From a checkpoint of a small transformer trained on Wikipedia: vocabulary 32000.
Each number is 128 + 32 x the weight over its row's rms, rounded and kept within 0 to 255. Layers, rows and columns count from 0. The size above them is the row's rms in percent of the matrix's.

# layer 3 MLP up, 1728x512, rms 0.0401, rows 830-883, columns 128-255
size [101 108 106  99  97 103 107  93 100  95 101  98 103  98 105  91 112  90 112 110 101  93  99  97 112 106 112 106 101 105  89 108  94  94  96 101 101 109  93  99  94  99 109  98  98  91 101 102  97  99 102 110  92  96]
[[122 132 154  67 155 182 119 136 135 112 135 181 185 117 123 133 172 128 134 168  88  73 142 131 129 174 110 121  92 181 142 103 102 110 141 142 127 177  74 182 168  90 112 128 118  88 120 123 133 122 116  96 150 119 106 131 101 145  59  99 142  81 132 136  96 151 114 159 104 143 129 135 136  98 136 171 105 185 146 116 127 125  86 172 156 129 131 155 193 137 158 102 181 153 167 119 152 115 160 155 154 163 193 105 135 171 143 123 119 139 189 148  99 125 142 170 130 128 141 108  91 132  90 136 165 186  84 172]
 [143 145 129 128 153 143 146 122 139  87 174 167  89  96 143  90  80 181  81 144  94 102 143 130 165  84 138 167  97 180  60 123 142 114 123 119  93 116 116 142 134 115 100 115 191 161 117 100 152 137 121 106 108 115 176 108  85 129 117 152 109 181 105 133 121  67 116 121  63 115 129  69 165 126 170 141 119 135 115 177 136 139  80 155 102  74  96 102 134  49 153  87 128 194  69 146 144  74 166 122 104 124 168 190 142 156  90 157 165 139 222 204 117 144 142 113  88  62 118 115 139 160 209 134 156 136 114 149]
 [ 99  85 104 153 109 125 155  84 117 164 116 150 148 133 127 125 120 140 139 151 118 131  79 115 116 145  87 142 176  46 172 131 141 153  64 129  98  88 156 127  99 145  58 136 157 109 101 136  68 130 150 169 102  88 128 129 153 134 122 112 117 136  94 187 117  98  63 158 116 101 149 181 135  89 136 123 138 177 141 100 132 141 195 196 146 117 118 118 154 113 140 170 103 112 144 126 144 153 113  82 205  81 182 131 162  96 105 133 134 172 134 128 160 138 136 100  89 165 100 141 131 143 150 180 124 132 128 141]
 [125 131 166 110 134 128  61 104 102 160 152 137  58 119 114 177 113 125 143 149 176 126 121 159  69 131 126 135  86 151  87  78 116 119 153 139  83 162 167 108 164 127 153  96 132  73 165 146 145 116 120 105 121 181 118 110 154  67 131 142 121 218 152 127 197 108 150 167 127 135 163 148 162  51 141  81  86 122 112 110 120 152 156  98 156 107 126 147 124 117 104  82 119 126 137 123 149 110 145 143  99 140 138  95 137 152  63 101 117 151 168 188 141 164 117 173  94 116 157 128 127 148 120 117 115 151 112 143]
 [130 139 172 136 109 113 123 148 115 124 178 122 135 144 119  93 125 141 118 140  96 146 108 138  93  77 162 118 102 128 106 159 112  81 109 163 146 161 203 118  72 174 147 107 162  70 150  94 115 171 150 138 103  63 142 174 150 139 106 122 154  74 103 171 153 106 100 128 149 156 157 142 154 156 162 114 111 111  88 123 104 209 149 112 138 146  66 157 125 215 122 131 136 115 181 191 105 112 103  73 160 149 125 148 120 143 112  96 141 146 116 101 184 144 134 129 155 129  61 118 186 131 127 125 146 178 131  86]
 [115 170 122 130 145 120 154 157  89 156 113  97 108 134 135 162 106 132 147 177 137 137  98  76 114 214 119 119 183 180 153 174  95 101 175 127 143 127 168 132 149 130 121 106 114  96 174 106 143 131 174 116 107 107 109 143 113 131 152 162 112 162 103 122 126 119 101 100  67  94 151 157 150 170  75 122 144 150 175 132 120 166 144 115 163 143 123 162 114 125 183 137 179 130 136 131 107 111 137  87 179 170 169 185 123 128  61 159 184 171 161 121 104 123 139 141 187 129  63 119 172 137 126 183 154 126  45  79]
 [165 168 138 186  84 122 135  40 152 115 116 146 121 161  68 121  74 169 122  99 160  92 102 187 115  81 222 152 129 129 154 140 165 134 179 130 111 122 108 144  79 129 204 150 105 102 121  74 106 117 150  77 106 162 135 140 150 110 116 146 111 134  56 180 103 175  97  96 123 151 142  79 101 146 166 159 172  78 139 151 108 122 133 160 129 131 128 124 143 159 124 176 137 119  88 139  97 157 109 161 107 145 155  76  98 167 230 128 139 120 121 100 151 123 164 156  91 153 166  77 125  92 117 102 121 106 160 193]
 [113 137  90 126 131  94 112  89 171 119 153 109 113  76 130 127 106 148 165  49 102 138 167 145 135 124  81 136 156 102 117  86 149 146  91 101  97 139 157 155 155 147 136 131 159 124 147 130 149 116 153 119 182 129 146 132 111 136  83 168 186 135 133 160 116 125 111 233 143 147 114 144 132 165 102 177  75 109 152  95 144 108 178  99 157 124 125  79 180 129 117 128 129 142  94 150 114 135 135 109 114  71 123 147 126 137 111 202 188 121  99 216 182 139 154 138 136 154 135  91 134 167 142 191 138 152 120  82]
 [133 103 169 106 102 112 198 156 138  85  95 104  92 132 139 125 104 140 151 109  98 109  92  93  53 107  90 111 185 178 131  57 168 144 144 110 137 182 106 130 117  82 151 123 134 136 129  57 144 158 176 140 123 114  91 163  72  55 131 129 142 126 182  56 128 151  92 188 139 121 161 230  73 126 141 140  86 157 153 107  87 135 147 140 138 159  97 143 164  70 171  94 115 155  90 109 136 166 101 132 110 132 107 127 134 137 148 148 116 169 116 151 131 154 109  98 114 157 118 124  77 125  86  98 123 130 123 135]
 [127  73 155 166 120  62 130 179 109 155 144 136 128 164 103 175 153 114 100 123 127 168 116 159  98 167  67 209  78 106 185 104 143 128 115 118 105 110 143 115 134 108 125 116 197 103 143 119 115 141 106  94 134  99  88  64 182  88 151 141 145 179 132 148 124 101 101 123 153 120 139 142  78 148 137 138 144 103 164  94  94  78  91 106 123 132 169 174 174  95 127  84 176 131 143 178 177 154 100 142 101 150 116  73 126 169 144 161 122 126  86 110 154 137 203 123 105  93 140  77  64 169 153  83 182  52 138  93]
 [156  98  41 125 180 204 149 136 161 169 121 168 169 149 151 121 153 144 164 169 108 163 131 186 174 109 137  54 172 118 105 101  66 131 147 137 159 210 128 138 161 114 164 135 114 117 140 209 152 200 129 132 117 110 165  89 143 119 148 139 116 123 135  93 131 122 183 159 109  94  68 166 100 172 113 122 116 191 114 100 141 146 141 141 116 144 188 168 156 137 100 167 166 100 148 106  92 142 125 129 117 158 144 109 166 107 159 165  95 146  76  99 120 129 125  98 130 108 141 116 112 171 135 155 139 100  91 158]
 [139 139 164 112 182 139 150 156  92 102 147 136 120 120 139 141 150 167 109 123 174 154 125 141 111 159 154  75 130 123 140 160 122 179 154  82 165 100  64 168 185 176 159 148 139  77 112 144 111 199 136 176 145 122 160 117 105 107 177 135  72 164 155 129 146 162  84 174 155 144 116 105 119 116  95 165 190 161 167 119 153 126 108 134 114 146 156  92 108 105 158 131 118 119 139 106 158 116 164  99 140 139 105 106  74 190  60 130  67 110 125 120 175 186 175 135 144 203  85 194 173 107 171 154  86 138 101 136]
 [128 156 122 120  85 172  88 116 134 125 164  85 136 164 114 106  74 157  94 184 157 106 194 133 139 125 147 181 130 131 119  75 106 175 113 130 122  99  84 106 144 145 127 160 120 153  97 149 115 162 128  99 144 110 180 146  72 112 185 163 131 128 166 144 104 109 124 156 143 129 120 102 106  92  86 161  63 186 215 110 111 115  91  77 178 129  81 126  92 123 173 173 135 120  77 207 167  87 181 150  97  94 174  19 121 128 122 166 116  39 144 108 164  97 107 119 132 161 103  69 101 117  99 116 142 142 150 135]
 [134  87 103 131 106 127 119 109 178 143  90 119 159  90  83 117 191 103 116 145 170  98 110 150  90  98  93 143  76 134 109 167 119 148  83 170  66  92  69 161 126  57  97 125 111  95 147  81 106 158 141 133 119 124 158 161 195  84 168 113 150  85 161 188 101  83 130 141 164 106 171 103  57 111 113  99 148 151 160 109 148 168  81 100 118 126  87  67 133 123 131 136  49 116  85 115  89 138 151 158  88 122 184 129 111 148 144 174 166 176 161 122 134 158 140 133 140 144  82 162 182 133 137 122 156  94 120 145]
 [ 84 107 159 157 111  81  83 144 155 137  98 145 165 133 123  98  97 198 143 170  99 138 142 187 107  78 103 109  69 156 117 152 159 147 156 151  89  96 105 157 139  99 131 114  81 144 106 124 132 118 135 199 119 147 147  83 140 142  81  76 145 123 138  83 106 100 137  91 150 133  52 125 126 103 120 119 153  90 104  92 115  54 112 191 132  55 126  98 150 199 156 127 105  96 223 142 112 134 113  92 150 132 142 127 148 172  94 147 107 147 130  84 105 132  77 111 139 118 132 144 125  88 167 128 131 122 125 156]
 [136 126 118 177 176 111  68 148 141 211  89 103 139  98  82 136  63 142 136 115 108 182  90 126  92  96 120 128 118  86 133 114  99 153  98  85 132 123 102 143 133 151 112 132 167 132  61 146 128 111 145 144 128 162 122 184 136 173 175 112  74 116 149 108 104 115 174 140  70 181 110  55  99 131 123 147 147 170  95 145  73 210 160 145 173  79 108 183 168 137 130 161  82  79 119 100 174 139 134 107 101 126 156 102 142 162 147 148 103 186 133 162 164  98 154 126 116 153 152 123 174 127 147 142 169 124 164 113]
 [ 95 151 117 187 137  98 167 115 166 113 137 141  86 174 149 109 117  79 144 107 143 187 187 131 109 109 139 166 117  93 128 137  95 154 164 140 149 154  73 139 111 161 120 137 106 170  91 104 124 133 144  82 161 123 134 103 134 127  75 116 149 115 104 107 110 171 125 130 155 105 170 115 122 127 146 181 107 158 130 156 176 157 102  97 181  80  93 135 173 122  90 162 124 123 109 178 147 138 147 158 158 133  77 138 118 165 147 104 176 140  81 117 125 118 112 161 154 134 106  64 137 111 168 127  90 134 115 136]
 [133 188 110 177  47 108 119 159 169  93 104 152 118 128  97 162 115 176 133 117 162 131 164  62 180 120 154 130 145 111 111 172 132 175 138 139 114 134 103 118 161 109 121 143 102 138 127 157  63 106 126 119 108 157 113  94 172 131 108  95 132 134  96 112  74 134  97 107 132 141 142 122  82 140  98 146  90 194 180 190  84 133 138 125 137 106 122  59 158 109 140 101 120 133 129 164 126 124  48 101  89  78  94  62 149 173 179 118 168 106 226 126 126 179 102 158  83 164 122 132 181 162 141 123 130 154  37 118]
 [156 166  87 123  98 167 170  82 138 106 110  65 122 123 108 200 100 106  99 147 103 131 168 114  59 133 126  92  70  78  74 132 117 118 152 170 149 205 136  89 110 165 116  95 104 129 160 198 139 117 117 140 154 107 161 107 170 162 105 119 126 155 159 127  97 103 134 103 113 105 123 130 135 129  99 190 142 158 139 120 158 161  75 117 113 150 102 150 150  91 175 130 145 130 134  73 131 187 143  83 145 126 138 112 152 141 164 115 104 130 105 109 155 113 100 136 165 136 133 151 188  87 177 151 159 128 139 147]
 [152 114 158 149 131  86 116 181  75 114 154 158 109 125 133 131  87 122 118 150 143 106 132  49  69 128 102 185 132 194  65  81  80  96 119 126 171 158  39 101 117  65 151 119 123 145 148 125 149 144 150 116 148 158 126 126 113 158 149 143  95  78 119 106 147 123 181 115 120  95 129 155 168 124 131 138 117  99 136  97 108  87 161 130 114  64 121 131 142 153  94 131 134  94 130 112 104 144  72 131 148 131 144  80 104 146 103 110 157 147  87  84 189 163  80 104 112 161 129 170  66 117 115 153 115 108  94 173]
 [ 80  88 115 123  88 129 138 108 151 121 139  96  74 150 119 122  57 134 130  90 126 161 104 167 132 110 150 106 128 121 165 155 157 159 113 108 168 102 147 161 178 175 165 132 118 136 148  82 104 143 125 137  94 128 116 177 118  94 131 142 138 127 153 150 106 120 133 110 140 106 116  87  86 144 130 132 140 134 123 104 130 111 128 144  88 118  87 104 189 121 106 135 116 143 123 156 143  91 132 131  79 177 130 140 155  74  95  98 192 164  85 118 120 161 191 110 126 134 134 109  82 166 168 146  81  71 173  89]
 [ 96 101 161 133 194 127 151 164  93 122 166  72 120 122  97 137 187  90 144 197 166 113 172 132  99 179 157  54 128 152 177  99  81 127 151 122 145 125 114  92 105 172 148 140 147 111 102 161 145 126 132 139 163 137 104 195 137 131 116 147 142 153 179 103 137 154 144 109  80 126 101 107 134 134 172 120 127  80  94 135 152  92 131 112 126  63 123 151  71 135 112 106 129 191 165 111 108 107 160 133 116  86 188 113 134 101 118 125  92 119 126 117 142 118 126 159  77  71 114 149  94 181 118  89 130 160 132 179]
 [143 104 128 127 106 140  96  89 149 140 134  93 164  73 115 129 179 156 130 182 151 101 153 116 147 125 105 139 176 164 121 141 139 103 140 136 123 101 123 127 161 135 112  84  97 164 118 142 157 185  69 144 135 157 167  96 134 136 148 116 124  70 161 118 134  87 155 132 121 134 160 146 100 117 157 122 170 106 142 179 133 148 121 122 207  81 132 151 152 175 120 149 165 107 140 120 125 147  92 134 120 119 115 128 190 146 112 142  77 176  59 115  88 133  64  91 145 162 134 118 142 102 134 179 106 105 143 104]
 [ 73 156 160 117 159 140  56 112 170 112 133 165 114 112 113 122  74 148  42 158  86 138  91 165 105 139 131 115  61 149 135 115 154 140 158 105 160 118 124 144 100 107 163 128 110 179 115 116 121 132 144 136  69 160  97 161  80 167 145 140 112 145  57 183  95  65 118 121 109  95  95 113 108 154 162 128 132  99 128 142 110 102 106 128 134 153 132 141  81 117 148 132 140 125 152 101 102 113 159 126  81 202 166 214 126 145 135 171  74 128 103 185 122 107  84 128  92 100 128 121 153 144 157 175 134 106  82 123]
 [104 157 182 135 118 106 147 119 119 101 129 102 168  96 123 103  98  53 143 157  54 145 158 179 102 149 147 160  87 140 142 124 201 108 208  92 103 143 119 135 163 141 136 134  94  87 165 169 110  60 113  70 104 173 207 113 176 157 148  82 144 102 129 100 116  84 153  63 128 121 129 123  57 178 185 108 176 120 120 198 113 212 101  95  85 106  94  79 113 124 150 134 107 106 129  98 101 136  80  97  87 152 131 142 153 148 130 150 100 127 160  99 174 174 102 115  57 154 188 136  90 117 136 108 129  92 137 130]
 [166  59 106 107 140 134 135 195 115 123 159 111  78 131 132 137 114 112 118  98 150 111  73 103 147 164 105  70  78 181 138 157 175 129 104  88 166 156 126 110 145 130 201 121 121 129 124 119 158 103 124  94 166  30 120 106 152  70 140 167 128 131 144 107 148 151 181 159 155 111 151 120 177 126 117 186 117 149 146  82 118 161 132  90  63 122 135 175  52 154 170 121 111  88 100 150 122 139 193  87 134 127 165 130 166 133  80 155 136 147 137 181  94  76  81  95 144 122  96 110 128 147 122  94 116 136  87 155]
 [143  86 164 109 128 160 160 116 114 201 129 164 149 131 138  74  87 131 119 125 155 117 125 147 103  72 147 124  99 122 154 127 138  82 144 144 128 153 111 177 136  82 121 121 126 136 137  78 141  74 119 115  95 150 117  69 132  99 149 114  81 156  82 175 116 111 142 141 145 131 151 181 174 120 152  38  92  93 168 118 128  80 190 132 153  90 108 153 138 130 128 103  79 123 115 109 127 150  98 123 139  88 101 111  75 153  98 131 100 119  57 118  84 136 126  58 159 185 151 139 119 156 109  68 142 147 163 175]
 [147 128 162 170 192  77 127 144  63 113  96 149 117 155 100 141 116 103 160 157 100  92 109 123 135 111  56 173 132 242 140 141 137  99 133 120 117 118  77 124 113  76 156 173  79 122 113  82 105  60 131 137 139 141 101 151 115 161 167 157 179 165 149 116  99 180 137  83 102 120 143 172  93 112 164 139 109  87 141 101 153 148  86 197 198 119 143 143 136 187 125  68 162  48 126  84  91 162 135 134 141 144 140 198  91 117 167 113 132 139 160 166  58  71 208  70 121 166 112 118 133  70  82 145 107 109  77 108]
 [129 134 138 127 120 117 141  74 146  71 115  94 208  92 104  71 108 151 149 127 152 112 125  96  73 172  54 131 141 125 112 109 166 151 125 119  94 113 107  86 117 151 143  63  46 135 137 148 122 124 110 121 144 158 168 108 178 110 211 158 114 126 138  57 196 165 137 111 182  79 117 146 190 182 142 146 188 148 108  62 102 102 181 167 147 111 153 136 183  96 130 133 115 109 142 114 141 143 106 109 128 109  99 115 190 117  97  89 142 171  63 110 102 146 152 111 113  88 141 171 147 149 177 137  96  80 129 106]
 [131 163 102 147 117  95 148 125 145 181  93 126 120  84 155 151  70 169 153 118 127 128 201 130 121  53  88 127 117  93 104 174 158 137 150 185  93 136 124 192 150  78 119  58  81  96 131 148 172 175 137 124  61 106 161 139 180 183 118 110 120 161 148  66  70 158 158 164 118  96 127 148 131 133 125 109  63 100 105  97 101 119 164 143 137 173 135 100 153 132 119 110  96 138 119 137 197 107  91  85 160 117  71 124 115 142 119 133 159  71 140 144  61 131 134 107 158 131 178 179 142 178  98 132 143 112  63 139]
 [117 177 132 200 121  53 102 116 180 157 166 161 152 108 133  91 130 157 105 148 103 175 123 149 154 156 150 121 108 132  89 133 137 162 140 130  98 140  76  35 118 143 117 168 114 164 178 120  70 129 137  68 129 172  99 199 123 164 136 184 116 163 124 139 109 118 171  75 122  95 124  67 113 110 129 128 148 148 179  82  89 125  94 117 137 150 121 116  99 118 115 132 116 164  86 177 162 125 137 107 111 155  35 103  69 101 111 174 167 146 114 174 124  85 101 166 183 103 119 121  70 136 126 106 101 143 138  91]
 [102 115 135 154 105 112 104 157 228 101 161 161 110  88 132 168 128  99 150 165 152 136  90 127 100 167 188 148 133  85 108  77 124 109 118 102 142 152  35  93 158 101 199  82 171 108 148 171  76 151 145 129 132 109  91 165 114  78 138  89 165 164 132  55 159 102 129  87 112 100 179 117  83 133 133 101 148 113 135  99 121 166 186 120 101 115  94 137  94 153 125  94 126 162 110 161 136 102 180 152 119 138 144 156 135  97 167 152 144 117 168  96 177 141 134 178 111 136 154 114  91 116 116 141 131 144 109  95]
 [ 69 115 173 204 137 108 117 119 167 159 138 107 150 123 117 124 161 196 116 150 115  86 162 145 122 119 127 154 125 148 118 134 123 137 165 132 119  90 100 162 164 175 148 129 177  88  94 119 136 183 119  74 165 152  88 142 116  94 111  96 129 154  87 118 123 141 156 110 207 144 133 120  60 133 138 112 152  86 101 165 174 191 144 167 157  88  81 137 132 175  72 133 105 189 132 161 125  75  94 123 114 166 180  98  97  76 144  78 131  93 118 121  57 116 119 166 186  70 184 165 104 167 112 105 139 162 123 120]
 [161 148  96 142 154 144  87 118 114 114 155 185 130  91 117  82  78 130 182 133 123 163 161 135 133  99 129 140 165 154 121 185 148 128 113 105 129 126 123 130  96 124 119  91  47 101 126 117 153 111 124 181 132 142 176 127 141 104 135 128 193 101 166 126  57 143 156 183 138 184 163 101 147  51  94  89 119 168 133 115 144 133 134 132 100 120 149 109  88 135 119 113  75 129 178 108 136  92 120 146 123  73 142 150 161 245 112 165 120 175 122 145 143 139 155  72  62 155  98 177 111  73 148 158 118 114 114 135]
 [116 116  85 119 121  76 172 171 161 185  99 112 129 130 182 181  99 111 190  70 162 211 123 134 135 134 182 149  70 106 107 140 113 119 162 113 168 145 102 125 124 145 127 191 168 117  93 114 150  83 111 107  99 119 156 117  99  49 132 107 115 128  98 111 165 128 109 143 139 153 208  80 149  72 125 130 158 129 111 116 135 103 202  78  96 132 130 146 162 151 109 151  61 122 116 160 146 176 127 151  96 138 138 134 107 101 108 160 130 100 128  63  50 160 128 137 127 134 130  81  98 113 111 125 117  93 192  92]
 [124 140 108  86 209 165 121  78 171 172 141 124  97 113 113 112  87 124 136 150 117 149  92 172  80 148  79 128 137 146 179 142 161 139  92 142 108 150 126 135 149 129 154 164 107 158 168 107 200 123 119 142 118 105 134 115 123 109 202  90 120 150 138 112  83 201 153 152 170 122 115  71 144 212 140  79 120 121 172  86  77  62 128 148 109 120 125 154 155  53 152  83 117 188 157 110 156 145 132 103 120  91 116 134  93  99 138 114 137 126 118  79  34 103 144 121 212 105 131 176  65 144 100  55 105 103 155 142]
 [201  54  72 125 139  93 102 153 153 216 109 156 135 131 116 140 151 133 132  98 130  90 190 105 174 135 140 108 152 178 134 132 118 193 188 176 155 157 136  86 125  87 129 102 101 103 138 140 133 177 118 192 140 117 101  77 113 160 107 109 114  42 121  82 169 150 160 177 124 128 150 185 144  94  97  91 106 167 149  76 145 116 148  80  90 176 153 148 112 153  85  96 140  88 129 141 119 163  70 140 154 176 126 108  96 143 146 121 121 136 180 125 100 103 124 109 150 162 181 152 120 159  88 155 128 120 184 119]
 [ 84 109 159 101 114 199 147 141 135 126 102  85 177  66 102 128 119 108 152 136 137 179  96 110 131  86  41 121 152 151 118 111 113 115 153  88 148 162 134 104 111 131 135 118 117 187 129  94  93 118 103 201 107 106 113 113 126 168 152  90 122 150 115 175 101 111  66 115 171 114 127 144  92  86 134 124 176 117  94  82 138 175  88 137 100 116 117 121 149 154 114 118 123  66 123 127 148 173  94 106  97  72 113 106 172 108 116 152 121 135 108 152 120 135  77 136  42 116 157 170 138 152 166 152 166 118 128 123]
 [ 95 121 129 121 157  78 145 143 130  64 117 111 135 164 161 143 161  85 182 131 131 107 142 150 105 121 145 141  88 101 219 146 138 138  61 129  93  92 163 131 160 139 203 104  93  90 162 139  86 146 104 152 157 148 103 142 122 120  78 101 114  84 104 150 148 116 143 145 153 178 124  88  80  94 130 167 148  91  85 169 210 116  75  79 117  96 100 115 114 142 134 167 157 175 117 112 183 145 130 108  93 131 115 163 138  84 121 123 139 117 106 138 126 137 186 136  99 126 127 171 156 222  84 150 153 142 136 139]
 [161  86  95  79 102 104 221  81 127 121 130 124 146 133  93  84 125 147 139 128 162 108 122 141 116 179 196 111 116 143 113 143 122 106 128 136 117 100 121 197 136 130 116 103 106 142 129 131 108 126 153 125 162  75 110 108 117  88 166 119 135 122 120 117 166  93 115 161 143 125 114  94  89 136 155 117 132 126  60 147 103 134 148  67  74 112 118 206 189 121 115  93  71 121  32 147 117 157 151 113  82 108 126  96 111  95 157 145 146 109 124 100 139 132 157 126 176 124 132 147 103 172 209 167 183 186 139 124]
 [168 145 113  78 115 196  97 110 159 159  79  90 199 115 115 121 157 109 115 132 141 112 122  95  80 104 150 121 127 205 167 163 116  82 175 147 105  94 143 146 132  92 101 132 144 185 152 150  67  93 180 168  97 157 169 162 190 156 140  84 120 121 142 147 110 162 100 187 150 174 165 185 168  39 154 115 109 125 123 127 117  98 138  78 147 140 149 123 162 157 116  75 164  88 167 152 141 130 210 105 138 143 165 128 116 131 123 134 148 201 184 122 120  95 176 140 161  85 104 145 119 160 116 135 151  82 168 110]
 [ 94  90 135 147 106 148 161  91 125 126 184 142 147 154 135 107 153 113 142 101 134 105 109 109 146 115 162  94 159 104 197 101 138 134 127 123 126 121 139  73 167 114 127 182 216 155  90 191 159  61 128 104 169 157  75 129 138 115 136  53 132 127 165  95 172 108 140 110 150  91 104 146 106  76 115  69 101 151  49 138 180 116 184  75 187  97 120 155 157 106 139 103 178 150 128 146  69  95 152 104 141  99 151 104 149  76  83 133 126 123 121 143 133 106 109  96 108 128  81 153 118 128 203 180  64 101 138 123]
 [156 167 181 120  88 165 132 111 173  81 121 116 135 129 129  71 135 105  93 157  56 130 206 142 145 110 119 140 175 137  88 175  85 145 128  99  88 154 123 158 182 159 101  69  71  94 135 134 189 184 158  91 134 136 149 133 142 156  48 136 108 132 134 138 106 206 118 133 161 213 113 149 198 150 180 153 116 184 148 135  98 172 106 144 135 162 104 167  83 135 113 107 119 133 141 129 184 128 139 152 117 178  65 127 124 146 165  94 130  80 114 144 124 148  91 165 109 124 118 111 126 137 155 117  92 138 118 134]
 [108 128 140 116 172  85 136 159 103 100 102  97 115  94 131 109 130 146 112 210 106 116 133 163 119 138 128 121 132 121 205 145 115 150  96 111 130 152 139 131 106 161 153 125 108 152 130 178 170 151  89 129 113 109 188 122 124 107 104 113 180 115 166  67  92 136 129 144 182 113 114 130 183 133 162 185  78 132 147 118 104  57 133 144  56  95 194 174  63  99 115 128 141 124 139 113 122  73 115  85 119 106 117 139 157 113 146 145 133 120  96 115  69 162  83 157 151 105 143 146 155 146 158  94 137 103 119 156]
 [ 73 104 121 131  79 153 101  40  95 116  74 127 111  77 154 154 121 171  92 134 128 116 137 148 132 130 139  66 145 179 107  92 147  95 148 130  97  98 108  76 143  91 139 214 134 118  82 170 152  92 110 113  73 154 150 104 164 139 137 121 145  63 112 157 160 102 116  72 162 135 100 126 106 130 155 106 184 131  72 167  81 119 128 119 132 188 157 115 141 156 146  92  76  44 184  52 153  98 150 170  82 171 130 178 157 122 106 196 177 172 156 133 126 153 103 138 150 156 122 130 127 209  94 141 119 158 112 148]
 [140  92 142 156 143  54 110  89 157 149 123 156 145  89  45 157 190  64 140 108  92 169 110 130 145 122 104 120  75 145 135 132 138 106  75 105 195 166  96  98 162  91  96 129 114  28 105 140 178 174 128 128 126 114  66 163 169 165  71 116 136 130 151 126 142 146 144 143  73 127 116 155 102  49 133  69 107 148 143 139 134 183 148 137 157  98 116 137 117 130 143  89  90 139  70 117 111 126 155 102 142 163  61 117 128 116 162 118 175 118  99 170 146 137  73 150 126 171 153 107  99  46 124 163 122  94 166  69]
 [138 145 154 147 143 162  65 192 131  98  92 140 151 109 134 171 133 134 130 126  81  84 124 101 118  70  94 150 100 129 132 156 172  76 120 152  79 144 135 140  91  57 139  82 140 175 118 125 189 122 106 197 123 163  80 123 101 117 128 157 137 135 102  91  84 160 151 167  59 178 137 145 143 150 103 119 103 107 135 142 130 159 136 157 124 109 132 121  86 101  97 129 138 140  85 114 143 160 173 126 121 161 108  99 156 112 138 146 144 129 156 192  92 125 168 145 137 129 144 147  83  97 105 201 138 107 105 164]
 [133  78 137 100  72  79  82 111 126 110  54 124  99 108 199 168 158 107 109 114  38  93 108 128  98 201 131 133  61 104  80  90 127 134  88 165 154 172 151 142 168 154 107  87 176 165 124 126 204 103 120 127  91 139 120 128  91 117 101  95 162  28 101 127 127 163 157 137 121 167 162 127 168 188 123  88  92 123 102 111 110 156 135 112 171 159 144 164  90 200 123 105 124 147 114 116  91 131 156  97 162  97  72 137 145 107 102 177 123 180 141 209 119  87 129 160 133 109 134  93 207 120 165 175 164 175 156 150]
 [123  95 150 105 141  93 152  81 125 103 140 125 158 140 160 148 136 110 105  69 150  88 133 119 143 151 186 101 110 134 135  84 153 106 102 114 135 135 109  79 128 130 137  95 114 138 127 226 117 222 173 132 132 175 132 116 128 135 150 136 127 139 131 137 185  40  82 159 153  90  64 132 128 116 118 110 114  92 105 109 177 108  99 124 128 101 134 138  90 115 146 151 105 123 164  66 157 108 159 207 139 114 127 135 164 147 136 118 115 107 105 101 155 123 111 146 143  57 143 139 177 121 162 110  64  80 109  98]
 [176 126 139 137 116 108 129 153 139 168 104 111 164 139  88  99 175 116 101  99  58 191 102 151 105  81 153 131 115 116 104 130 156 148 148 130 121  72 189 167 134 137 140  87 101 169 134 169 118 156 147 128 128 197 133 123  78  91 117 103 170  86  21 158 154  79 124  82 171 130  94 132 120 161 126  91 133 147  45 168 138 155 131 127 115 144  79 104 110 116 145 105  69 175 126 215  82 145  42 172  48  88 134  78 139 131 127 117 149 148 130 109  73  81  96 158 104 118  84  84 123 110 145 117 139 182 126 124]
 [169 129  85 110  90 120 103  50 116 177 144 116 132  70  84  71 144 141 158 103  76 149 118 140  95 120  76 139 169 142 106 167 174 141 166 159  91 146  80 176 112 159 114 157  64 105 130 116 133 115 117 123  85  77 193 118 139 149  89 134 158 142 131 192  80  82  81  88  84  88 125 170 135 182  59 168 126 169 157 102 111  82 133 158 125 144 135  89 144  92 172  81 120 102  94 153 174 128  88 127  97 154  89  87 155 218 121 153  82 112 190  66  98  97 129  61 166  98 122 120 132 108 137  99 147  92 117 150]
 [168  93 153 166  70  95 155 120 123  94 109 105 151 108 122 103 131 151  94 167  84 113 118 116 118  75 132 116  84 130 184 172 164 165 119 121 135 160 103 145 109  98 169 113  89 144 192 176 175 111 151 169 124 175 119 142 166 142  95  77 125 133 125 133 127 148 172  99 115 139 138 127 104 127 179 116  10 157 124 176 138 182 149 184 133 122 117 178  82 150 138 104 104  46 144  83 103 124 155 118 138 167 150 143 123 168 157 121 111 147 144 134 110 129 106 127 142 119 124  84 144 109 170 129  83 139 153 122]
 [126  76 119 105 101  59 181  75 102  98 120  50 125 156 165 107 118 138 161 110 152 143 116  87 100 166 113 149 136 116 201 117 157 146  85 106 106 135 187 131 119 196  79 170 143 107 144 152 207 118 105  97 134 143 101 177 103  99 114  54 151 108 137  88 115 141 138 144 200  89 154 123 140 134 150 123 144  94 114 194 120 153 145 149 113 112 101 157  82  96 119 203 101 128 133  53 147 138 147 110 192  93  94 160 155 151 139 145 102  88 113 177 125 138 136 184  99 128 101 182 139 158 128 104 166 160 125 147]
 [150  86 142 130 129 109 172 104 130 124 121  76  91  91 135 102 158  86 123  96 138 144 122 108 144 136 127  86 185  73 154  90  85 118 137 125 101 134 198 122  88 148 209  89  90  91 126 164 159 120 125  68  93 122 145 148  84 131 114 123 139 156  83  83  95 204 127 153 137 149 111  92 109 176 118 162 102 161 157 176 123  97 125 130 131 142 116 118 142 169 150  78  87 170 204 130 135 124 167  99 132 141 167 133  87 110 127 142  99 122 131  97 160 143 158  75 139 120 127 109 172 183 141 135  74 119 123 141]]